Weights of a small GPT-style language model, trained from scratch on English Wikipedia.
Size: 15 layers, width 512, 4 heads of 128, MLP 1024 SwiGLU, 108M parameters.
Training: a variant of Adam for these matrices, 822M tokens.
Each number is 500 + 25 x the weight over the matrix's rms, rounded and kept within 0 to 999. Layers, rows and columns count from 0. Numbers have three digits each.

# layer 11 attention output, 512x512, rms 0.036, rows 429-511, columns 0-127
519473512503509499500506512451453524505501502470473512515530486487517534535507483547521535501488397524514509490536530538493524461459501565482531466481477497562466508527505495528501525447485499433514486490487521501518496519525500601502532497487487536466515512521478531551516417446539527515524471503495513483492522491525555515512489492512521478477475518491514466513536471479457475463494
492525522501525505527518492470504424471440552446449480475525492501460522481560483538535519513508450517527530498519460501504554460525501553489536473541475522471519553496516464475502512440495494561485461500531496562488513573540496496477490495518454482525517507522531534467496485570540571517443473519428493497504479459466520479509505549519544552500529494458534460510513537502467453501488
483449484517475506514510508526520536476483480496542490545484491494522502488469527472494518521495541493486473516496528513521497526514468505507492523485487521514477496531496500508489495504496489463455510505499540488477487488446484492542493520497486496462470487509487482534514503480487459491529505461464527532519527474501532503497475489489460468478518506515495501480465499434487491496529
496562504526495536516478492496479470476523474489465472525526492486421470486506456479556509508459524482488567514515475516453489514466523517518531497473478496467481463523533496494504504457483522452474471471515481489548515484485497481514535508535488507492504564477504517492483489505473464508475470520457445455418491517486436485521499490519478494514486491517491505516467509497496526477537
504485490481488531489514535507511495553489500482505523519496444496494471471467498464458501535466491499532525480522477525532491458471529459497492476473487533531479495462468552557550479525476537479543520482521481471442473497488486503527524545494530480505474479522479516551481520494518482507536547501506535493537513483461475501531448466454489440454526498516520459524527442466517487472502
485435480477507516492496453483550518505492496539496523514474499535498555489504493494509467464506493486513480501568552501500474530543488502516547504501481482491478535500515527525507515532475477447518506510563529553492461490486480502481520469484522522505538478495500505474556492506508482548462493497510514500506456494494510489486483489495526505499524493506480550527500484477504503513414
493445495521520479450529515525482529469499537508488495535547513542501522511514501505517518518498493503477485504466501454501504478536502475542507470517478516497528488544521479451506480520516511480486524532497513529551526489499508472521506526530521449539477477489519544491492553536488525518497473504520525484504457553536547495476540530521513552512482505492466511485494540540497494552502
508488521484517518488521463457508511476461485484494509498492511479473497474508479533540515538539506484513529479518461468490510514510512500537537517515464502464522518518483508511529514488518437494494504478537451508516499540463465502565536504505478545503468519472452429477511502535492476527503493468462525491498489459465547514496514490511517527466524524474498503529522489504462488503510
535489526491524494464524461471588510529511465508487508520548520527497474472509471506496501457530590536488466501508515502457445510512490534526482517489467456515507463531546512500496493448521489470495527519476501482568534522465529474531518525494480472499461509505513492483493523522495509563538517504468512507495463475508514525507521523510523519465488545482489500488481525510472522544511
507519481496482495496485550515509512464471499483549525493462511497483528495491543506487509478505499451470524501490532505495492470513503503503461538495473488519525485494491485498477500489524477523524467479504482502486514479461466467488475513489503497500489468523494477507511521462487498496496542531488493521530540477453476515490510486492519421514510494473536477488500480498490447504500
522498440526528482497540479503526500473501476529493489517521501515484486503504515476501502500527519451482495518509516481488496489475508469521484534496529504497492475487502522497492489503470479455505526503507508518485509482555486465511510488509483505493464540457510483470525500541453492495517486526466498496524505513476496506482495440481541546499512476532487530495521468513514511530493
472510488468484486467461531511475470490515537463520483519499512484478499505520492476502549505493489493505549523497504504501496508501498474504520466461492502508501477506507474526496513530519493509474491517500491478496507497453487495519516518516534478522470465517489505487485545470523501483490516524533505476505504530524483508472473515521476499518495501474497480492479519505508492492525
464498496488482518518468516484481476471484521452513459522501495473468461462485476496534492479510471494485530527475438477498505544529520441522513539489480502449483513488482492490541521487512493477476516509494478465512484515492508469505484537515462537492486505497466515524481536507514488520482539497481479486444509444473503510514504511510492527507502457483488484512500520502492488488520
504551484476502444536533493521547550500436529529529542456518525506468484478476529491529462467539443494521518507532498508525488489549491490496424511490513519469567497500491487513483498460466520531493530482533440546472492512540509528479477504469474541544497555489520437444532523495473541493479504509506509513538509451463493504483549469472527501504494495523490515500522469497548492497476
502530493501473493516484515467464493526490478561469519479549512522489523455498508508557487499458464557512471530520498493534532474472522520451551500492535509436512531503508518491518490494507498500506524466475483508557457495552551593485477456483462516558552488510502533529512506528495503484505479510559469510499533468517497491492511533500407444535511473506492522487536524501498514496466
542487483487523487584483524456518468514509476516481520522503471529522486471491560477468480497463469521500521526469566525494531493464518468456497487499561564485452512498521508537494503478474459438506522534468519517492479449541469552495507505465505532496502479476542514509520452456525513527527458511475459483504502505495465494538488486453479477517527483518532451506505528515548497443450
505495427499508487479462496489492518506564494520481545513490537490534534530504492505479522489490474446461493463465526454527476498500551403515519513516523500466522472493508464495488465543500485458540448454491453511512456484486489491433479503492554525508531469511533499520463523475542485496422527502521460509488512568516484487481496465531490473528461510498504437497538519529515482525496
473531452457496501465484470504470536500504488497529527566480520495463491504510487491543518525497484483479481497521497551536466514574523523512545482470454483474475486547526461518500549484488516412511524487509492500509471477487467492543504558489497530461511500496503495496481496499460479516531487484508494477449524529514523516529518480548511491502462505478486507496496503424476462521494
510550484510504500495529496528485520522495532516523477456518507460529503468510452546505506533490511524480500514475525511519489463500507518553468466526480516529484470491530513494509488449484497525476498497496487496499498492532502485496453468521465488474493496504484494471497502475485507455509494509485494525516507498530501478481473446518507471485507494481498527480481481510497464493517
441515520477460524489453525477499472566508498457522503544482484552499486480502467484501515495487528549486523484523528477493458516503504488508534499509499479466454490500505483513503505532498512440508483519531553539461491508497473482504513462499524518512496493503486541490469536510509449521470510505516485493465443514514503514502512524486491499491502494507492497505470499463495522508445
476488554481497485482454536517479531512513479469534487576476512536514516468517466460476535490468525522460468413534480490455463498507520444487519482458518549494479494521513466511497481468510497453545480504469520524491506495490523496521507554500526509491459526461487502496436537531494511496505542533501475511442445503512520515505503525504495525501477529496488462469508533437527485513502
565532497467526487490512495536543476502530537495480484432486534498542441525508501489528525500534541465500519528510490515478509488480465488536462502511484496513508511454492507448463492560490473566502508492484517511523538502476480513478471483493494475511524509526488464512514538490523504491511518519522543503593529503460434456483445505513518531466492593491556488472475521544485471482488
453447506502490515499500475467477506501473461517539493523474491514505538514498478472536482510519498552457471557514534494481483486493476500497510504495523466463449540456518479468518535532526455472482520507480540495487507490508511465528539534537465448490487518479479488468534495503538484496520530519502474551501489472523550523494519497511544512517490475531483481496481497511468524485482
464513522532486488492492480527496519491482537460540480476481471475460514502524441548487494502542486491496519487463432494495481493526490560484504488531519470525497473505501477513449552456502562515459459491520477495478469518481544486530508514549478522453507540475494485449523441527466487506445500466482470519453507493499563554537515474512510505511467501510447511526480462458514514511552
514467549530517487525518448468506479485472500499502473475534504500478475492472478452517509500490494485499503549462490475502519509507503501515445512527515541474498514448509509469487495527490509575469465520490511460535476525473532494480484482523486497522495520496523461529508492525530502471514518514481505500525499479506486497499481495475473521501529484514507480473492504547527521498483
509474524484518510572481497496475489523474482503501500454509484528473484530493507512496488480504485557541458506520520486510541493494491516444496503515520524500520552551496492518539475465530550532495519515516496506492519514510518531485461518495509481486482489502509494518486463494512531470515494524488480499500522518536532502522494534449483496495506526535519507458515461471467500483537
527508481523484486507499482524574565477513484527514521501485519467547488463488517531433508535509552444486461489472518521487489470542507503458459514511470513559527466490512488507448506463463522518490484469483454451474469498504501477511505548482491489480483468537515458524515488462499440523511497464478485543520529502460490497526511459496494464505491545491504533521505501443543488490500
522469473502502474501527506538484564499513514518478510476519485443509452511496485546475498527517507478490498499477483453536466490526502469494453492530462535549529446551477500488511485483492514475521522479500462496501519485494490461504469533509488471476492511495477446502443516497488440517514508464467507535509536545504514483510496452479478511487487518537479528501514437472548490469541
495481515503507519534460498508525509449541547503469513541501500498507534526464508479513504468459425500515485535511507525496533544479472548506502474502467490473519525541469496523494496503522503549514504530533530509528506525484491526490505446480544521526537489503516527489522531516493512489506484483505507448494486538509510503477506558534476442508523468478526483537492549506505483475505
450526502503499518539497508483537502515458495483513506511496538500493487494503498525500494536508522503496558498460527490480487506496483523472489525492516463467552475469489502478546527528542468494498456490537543511480518520533525485499513417536501525548471482510499481477526496512484451474483505482530508499530457491466547506462525504503558516499494469494504524507504486566494526537483
513489485499491531489536536507476536534522491516492521515503515499475496503485523507513491497508454526514533473497518515513468480502524505500510519479484489551562464520459537564492464474488507416506453458468479497502510474530474562488514474473506525544516502564527494570513479490513522541500484501542512449551501519515492491510544492511517442480480495502530480491525457539493479546509
476514514468510487513497505502554500512489521502510502496526470472547462513487497503469501522506510506452508508478506496536460425518475483531448445520505541481485492503529437455537544503485526578500563549549522475534517482504503438536513545521474476435487524416506469466478514497484502526518500493492488479469492532537458513527477479507497528519491447534455500492468489498568522474500
483515482506476509503469462525508500498465472507543469488496490493526492511478501455459479453521535475495525505482528504478488484457484451509470551495516506490489488473501508514507473536503499516491504499495524505466547488445485509502520500520505452493496540495512475498478520462495499488521558510499497480515523504510457545471492460480554521532500494543497514490468491497499519515529
523460503524544493451505473499507496463508512508482478488512492507476471522519513478540527522482522462508486552481478495479550511502512491542520529477487505487498499495486503488491462476537520505486507508491497484510535493508506471503523519495492484510515529522499422504530487543498502432509471513497479491505533500497505497495520496534532494489496494498507525516500516520464503506589
498453544511517486525518523500536474525478499491518486460538481506478479529511505520500531495541476505492524558438517515518495523493453489531476479537484511495478528518489502469517495485535517548475515560506515496518520481469530486574520518535482470487511501452471491486544500494486507542539520506517500509511536514524472536509496486486526515483533480509495579525466479549529499500513
483498521471524492467478457455547503478519540493494493546512514509486514481507505527499506483499516469505509473505505503499494492482473537540491475484510510504489504491480478485507509480498482504490485508524534527539536484456503501450553491499522496498487497464500492456522518497505495522470526494503487484462490502511501496451525533534536548487471504493483503526478522522514496484521
530563505485501515540468490466521469486496525468488510497487535523455496478514474467560494491487470499502512526507497504448515516469518473489500497490479503422523522511503474492523504502532535509534520511527497504491522541561506514501480512491465513561552515471479551491498528530494518559525504521529476473512494517495480517483537505527542526506502492469532507511514524541472480505492
464522488473513534527488476488541498532500503519460500456482507488484474497515480545509483488526453493493556502494526548526502528529460495482462480540474471444557504501531478509519507509514511478529462531583491547506518461513527491466464489525528527512537508493522440454516509482472490556482522498515466498490493517497463484487514470502526462517471493502506543521463502534498507492499
487558534484473495498516486499548497498471528507483485483519486528531475504456536523482477484499550458502518513516455482520474519569471508477442497511451507508526470530434512470498501526470542569500524516557516487482533509471466418513473504502497489515496506448485453482460534524466474528506483472499520507498500457417413485521499495495488549484542513483499524517458514484565499470491
490474456513511509465537470513467562481488494504506476491520532482465510495536467525521497518506538506525502516516501512449491491493494523489491504485478441534514495500538550519474491493496490464506432492491509505478511528488558491535506483523500507497485535522493467458520468513472497494526502516509511505528488522520564486472512465497529480500463509516489543499506453463487495538524
473503542498493499462500472544519541503504483472507494500524476494495521528545509534501525507498502474467487491482453486539476505533500512520522495521459534537467486533502472479486502451484540509468514527488513444527512467455478455540531538468473510459509533442521505476439468483479512559514444471451494501439511518505489471572520540501456532502512529492487548494475493503522505506518
496532491482496488461499478523474504516514500492502503510492512492506484497536503500534486487503507498497486492510487499492473520513517513532506500506500488513502477478493487536481526484497527511495508467498445510503485504538488469464500487466454514491530502538512501518501510484526528483472497518480497493493504524501479490526523508520489507489475527491509512474502497474508498503494
493500568515492544461496481465523493478533526468481481530537518476483471458517487464544556473480506504519499523476478514463509507468525503517534508492466531489486536509507510511508508445516528512502522515515528465578539490487534476536502514495494487513496501510496500512493513539483472572551515505477485461473524485496482490512536518540492518463517510464501522522481536513484489494554
481497510496486529470459541488488449476521518453519500552495512516499499467491478453488542515456535490514512424487501498525507476491517448510522490453524533497488519501502499504520506570508453502500517486502520498542507514443513496491546480540559500507491462475463530506509532539490461473521521482556531508479474519523474512457486521484487511485510478501491466489510523500483523513526
527480507459525484462542538499460505454481552471516503522509512491500533520512533544495521514527457491505480461460514520526546479514500527510484507475504505578478505461491495513517498480508435533519494514478501489517531508497514521482477534477468461506479483529490517512526498487524548460526523509513524552510548462496554514498529560514524517493499478449527431481517514506489472517528
490552509490513512499517541505478442480471513475492503498500468470420539539504504528515495523480486464508568525504472455530527487498501517523519487518494481455533489505486485516502509482509495551505485488507458485477505535479476498492525502499493495479500476492517479494487502500513521478470502482503519465489494509518498535494510523496480463491535483454510480514497476502519490476493
496496518500521477504504511468498513489496506510493503515511488521503510493491498501537550502483509479473475537485466479510517501502525501540529539555506518461488516484457479481505472475526524538496478506481494499478495517516464453515480520493474466486489490485500492511497507516530527501480535533469472520519502499479501512506511495500493513503506527476515468508494514496496464472516
510518502485520514569476476484499490532497520478528528540497478495446443504477491505478495561483508499508534534461525513508511518469497469467497488496488529495518470530480480519525523496512471507515535492534512489479507529519471518535471508534502560460482504456487503516500469518466442495536482500471470471493509511517527521545467474475501473512535447517500490478475484485533505503497
509516485501449512552508496487529463486492511496452489512553496512515443537475538491534500482468498507540472546566533506485507501459467542447470538477468501485473522526467534526517506468491544507474544563522519464481476524541442505502497490441496514526501501539508477542536467501497466466544442488454559464527529464488428501506504481492507545461529499519503509532504505488493473436507
501514521526529531501501469500532493502521505469518491486503491480471498486516489499502528520487505466485547542428511517486544520475520498543499520524477503500453498418494492512482491478483501530491485502473500461482507477538467449518478517496464509446526496515514495521519481497505485519496507505492456510487528530499492486545519498522493485521515485460539501516481492515519487500531
492459512520497514509507479493476468485479513486471490483502506503469505487487508524537496527505531479528540506498484465497493513529505472517516538493517469465528510466495509476526478515546478497498469507525486494533501509487549493472529445528516526554498530489474455436533501538510476498494492513501532459474455467472523508471502518509508522484502471480489498511508521564477524496502
527495481476530467479504546506437484514514530520461506472518495482552538545513511557454505493504570514515533514487517448485497527504510519472465438503465460533528491537507521491447480541479463495539447450490457516494507517450515540484534487531531484478513498542486522539479497472544502474464478484505511537507511539488492440466455497480465456511490509496518501495484477449501510474514
527497470461524493508524485484527540486491512520487505494502509507508479539473543524492472497528512506525495479509484493495525531509462490462467481491528488494547494516462493483492516559471487496511511491562529498497512506486522510469506486505553509505481494474496502502462495494490479526480441457546517466496502526536519452473500508458515569517481472535469524498480479494533532477510
510516462484504489535542519516491495556486462566478509462498492486547482460492530487476451493535494515488501474531523529531498438494484464491464509507525500516528462498507528521511476492443494466542529481479501540492493457542483537494463492464499536511513522507539489482488504503482502501528491500509523505542491468479479485506482473496507481495518513526484489506525486504515489495473
446516493481457486493476521525549486469512511497504480476490544482546488543512513471537505477534473470466512476496527515533462503508446478508496488525505499486503518526524467444476528497519484529451504519512502515531513494489478514494468443479489521523536499480497485478489529478487540505514511502510493520509491467518460503471498536517503530530479492508491421477486559533513503539471
507583469500505516519490544497512468542496478491502517509488495512520522516467470501458534511490507524513530524540532497461514516477516512486493489506456437460520508479528487506520498553500459510542511474542524509504504533466512504480526500501492503505533483563523521568481481472512441466481523505492481479497480507490453511469506495475511461518525527476525508506498501462455471493479
515535530493480469444499499510468476553513470484510538452536522522494500569522535515537506499541558451445490479499491469524447460463512489515517482534489475503497488475499505431473505501500497542471498484491496466561520459478486501498497471494493499458518538476510491519489504459500508507519479525526506507496567499494458494517479513518461508501500498502502494446488521542530524548466
515463540489507498490475486480517489513524447506446489548505494513536495484510509505469502509479539504487486482500476507488503517509519478501504482486493495525471511461531510508499486516469490473516499518478491457552485464454514516492509529498518521493479499483504515524482472480497508487505484500501494478445468498470484470546482515503438443515496494492508463498493555487524531483483
472494492504549476497499485510556487496457485492473511500515497506447536512512494434501519472516522488495511536554537528490528506519451503539497493541474458481517514497517479479496511586463484539468530502551564503506517522482470463492551499525492493490517480513542471489473493490531493507506510520477545463511481502503462474464465502473535525507527478475499526469465504501468526521450
483504546489489516492476465464505530501503498478549485550503513507471481488514470502491511490510520507490499465492500500483448518482497495497485500436524506507502491521529497491509519480538475482526503496529539502520524503441545497529529480510529487497467528463476508485497477530463493525526526486488493519476506485508541526507517511511515518502467485527475509522481484479502535514537
521438524496461486507513505474510523520508491535490509494491480532577500513500519478498500503492446564495419490546488501490488460476491522486496474500512551534471531503474496504513496454459529461506548505478484531521497465538485555500497497490498474512509499490467513507550515507519534511538478523491516529522478478564515501492498511504492477485521548569495483504514510483523495448444
544542479517490508530537510543491516472456518488517501494512488477465499485488486512494505557465475479506503543510468500510507478518528514481472540495468517510518476537486504541492486449506519546505512484493427501488464510513454481484465525480511524487480505553516484535469492505480496482533533510419469524534543493466491503507501469480467442483523484471535514498547467454483436509545
468458510518508499480529503516542497466508515485519467518542480464475504489513496534534533497534523494485503541465484486538527520523457545530492472542446467535486503519512493479469542494480491530442476506514525486533498510459526465539520497530473488465482485477507484484526467498478464491500491488477519521447514471534523503496495503504502482519513465507483482485449498471511511525519
498508469551488496519479500525541476502516469499493495494479512505480495471495440461477500496480501507496518504508494486482511483465499481513492502509510475501535494461517489484488484502496495511504492479491484485542492481487552526482486482541492523547499523515525543509491529540475474509459562541521485488509449489500485483468497490484501444503494521511492471494506529511470507538470
514520508504481483456507501496506463479502510474504498581485521484486483459515539484493512517432547462501493510459498505484496538513523496508537516449517521537491500514508472515482504485503486526457516485466467477536509514497501476539544550497509518501451484498506535525496478509495478501511490537471513493490484492466508524543523467526509516478526499458530487472519531481479481530506
496504503482492484519550546543491487509432517496453510460437496503494531493505486493520463577524510517508489472547459474520485462544480506534516495499521503467562548474492496419541515519498456534458543483507488530483500507507432490462511544501488463504479497506490480496473505510549534502519480486475558517516471478464520465493492567492469533470501521463526507451495537546465490498441
480505485520502484480517487520511541512496493531523466519469503491497492484523472471483505520501479478460497508510491515492451522535498477497489496498496509512514468513488493505474499503489503439491495455502443514486458475500468486540533499500487504532495532517485475494499530505484461523502521520492494524511487482484499519481506416510509493507498550525467515523511475455502489516483
430480539489480518464446468484479447504538528437526453498456522491492479476510489486506523492513535498496518475415471484484492539471495467549515489496506475478514547438511477482526533541540493532468461500550516487523523506494542501493532460545503521506493483506476529492489532491520470522434514508497521468457445503513511511477492534525502521496484485497491501485457548540478541492495
488497457523489495508506479505461512478521532547486511490480485510505543538501482499520443533463424494495481499500508462553508498472480442497523475546516501484508494510474495458508493520503532518502539487546500516492492471552473556492450478511530494548555508483512531498486532550511511516505482522471486519529521473463528494504534525503491519526533490490497507486520512514499498527475
449490472501502507486466500540471535487529495502536494530505508469545499499534433478492516527505482423472499455454509469505476490471523468492518498524488501496497503504484495465472488521499532477496489439491502493497476510487495518530514467516530484481518526515529500522480537528520469495494525505514469499494523525508493496482512472513538509505463524521484487501511483471490474531551
545441537512575469496523526512505503500483472483488525511509503490523469503494491460476529519463537467499480498479502484489511492547518460528493503524504537534503493488489509492498450532507512550487517495436513490507511522459510473489501523502505449484479498491510470519488522493556501492518525506532514526535477497502503487519473507486511515470513510488517488490490505533512494488538
530502504496499468493507483472502482493508528506531485466522545526513460467512522560514506460529572513501498469491527507470499509515505508504486532490518514523529477487520535513495505460506484506486491504491484541488565555491551527509467457511480485525506521516446480466599505512497506466489496504501501573515518443486497530473518478486569568487502514507503579484493501497488501526521
503436502513503533489439509514495499504571454476522524604471483492497543446491459449473533497501511507485476462505519446479487503456517474512522471491498497503492510510518480561519539466508470447499503480502503498516503488463491478507558528512562536433476476522514508524501468494515479485498540489437462501424493543546543516492492523494499458511459459511482456493481549410492497496517
556555503454494495482518506488470497498524530482528536436521498514457469521492521520558458462550475486522467480483486468507438525464538495497525510507529504496512490532454554523472497502515531462505519484495479498488487498543462512452487455423505482512542505514508549553534488450517511550490447476485528476538552491504517485536529520505473501501482499519513512515518480534483498485518
503529515495483533526500495525504494514488488469515509508527476528490511500471488473484493485487470565524484523525525517495482512475505491464483482503454491490476539561532521540507471481506528487516522556539506518493503497468502529507488482491534520505504537495504499496503474458477514469560479518445498486471513508526500502495485487490497462498529493525480498494500497489488496470501
535482507487521466491507539508495541511465521525493526486527485493522516469512505523477493495522529476471510495472498500507526461514483468519468458516535531540501488462506484495517496459478498551538504524464528499477554494526529469489443523527470492474501530448509448420506506501500545490553528504550489518489505526513521517491519506481524510516488488513504525477490479531576515499527
493452425537478499479508502556486535474506471531489536521458487506534588508511469459518469517543489497460472470524511477514397487495485465552506513514542476493476528526553484478484512479535475437468516504467478538498498465535448453551530556512490437490507529489509525483506503519485542525509523502435482547490481548512502561484540478550512511480464544513493457500511503528447473552494
477498506513479525504495495543509521453506504477508488463469497481514507546486490490460470530514505464471482494470443500515456504511533489500522532522491496522520467556492503401511483494538552511503535489486484462497510499493497486525465481501493470484500504483515493553475487496504522481539507482441511473520523477491505511543487527530506502497455512492512490494518501554464507538508
513484453515489509540508500496529516512481473527504509520493479499491469531447522491481476523493512509508485556532534509502483501531499489488442543469515480497505443536499497532488491461475511437473529526496480462433479451540477491524502526476539494505458492517517504513484482472482479497513449472501507525497499544519490493540491444453476493515481460529478529509481456482520518455479
507512491487508532476493562515468490517531488478508490525498485485468484519500459481508545519483511441477514476484499490538485504513508478530541503502482487522498440539457505514509483497504519499493522470469496464513502505466470488523508494480501489467503497487486532545466531461498479505512521499526509490489514491521493512528474493493497493482505507495499508482493475479497472527549
490511523476497495472468520493488478524526552487511492488486500473520492519516487495543518491514488486485502495509439472527470446487508489537506481504518497506494483468458489493469496516490535528508525468479453479511503497500489509495499466470490489498530469501458545540484570522511513538480520485552508488521483494494453504490514550516452484486495545476516466515515502503519481481475
483527484505439479488508479496530486450511519488506487544496488452518496481475540485482479451465458467490521491544551522566459519493463529516440498497442493528441508495481487515472551502463438562449563551534509452562472477493426447514534547464459531476479508460507481438495525452469485470545515512437547483479521459451448502499508468532483508492542460489476459484515518479544501471440
493471489496456469499487490483459498547515482521521550516493496479522511491497492497479491479486521479484463499488516490516444524480491470448498497482479491506474496495520483532487514522489484472501509494470492457514471463495480525517478493482479522465500510486465495515518453467491476494540493510479521535454514504518492521525500482508442472514506493541490453461505518452512494483484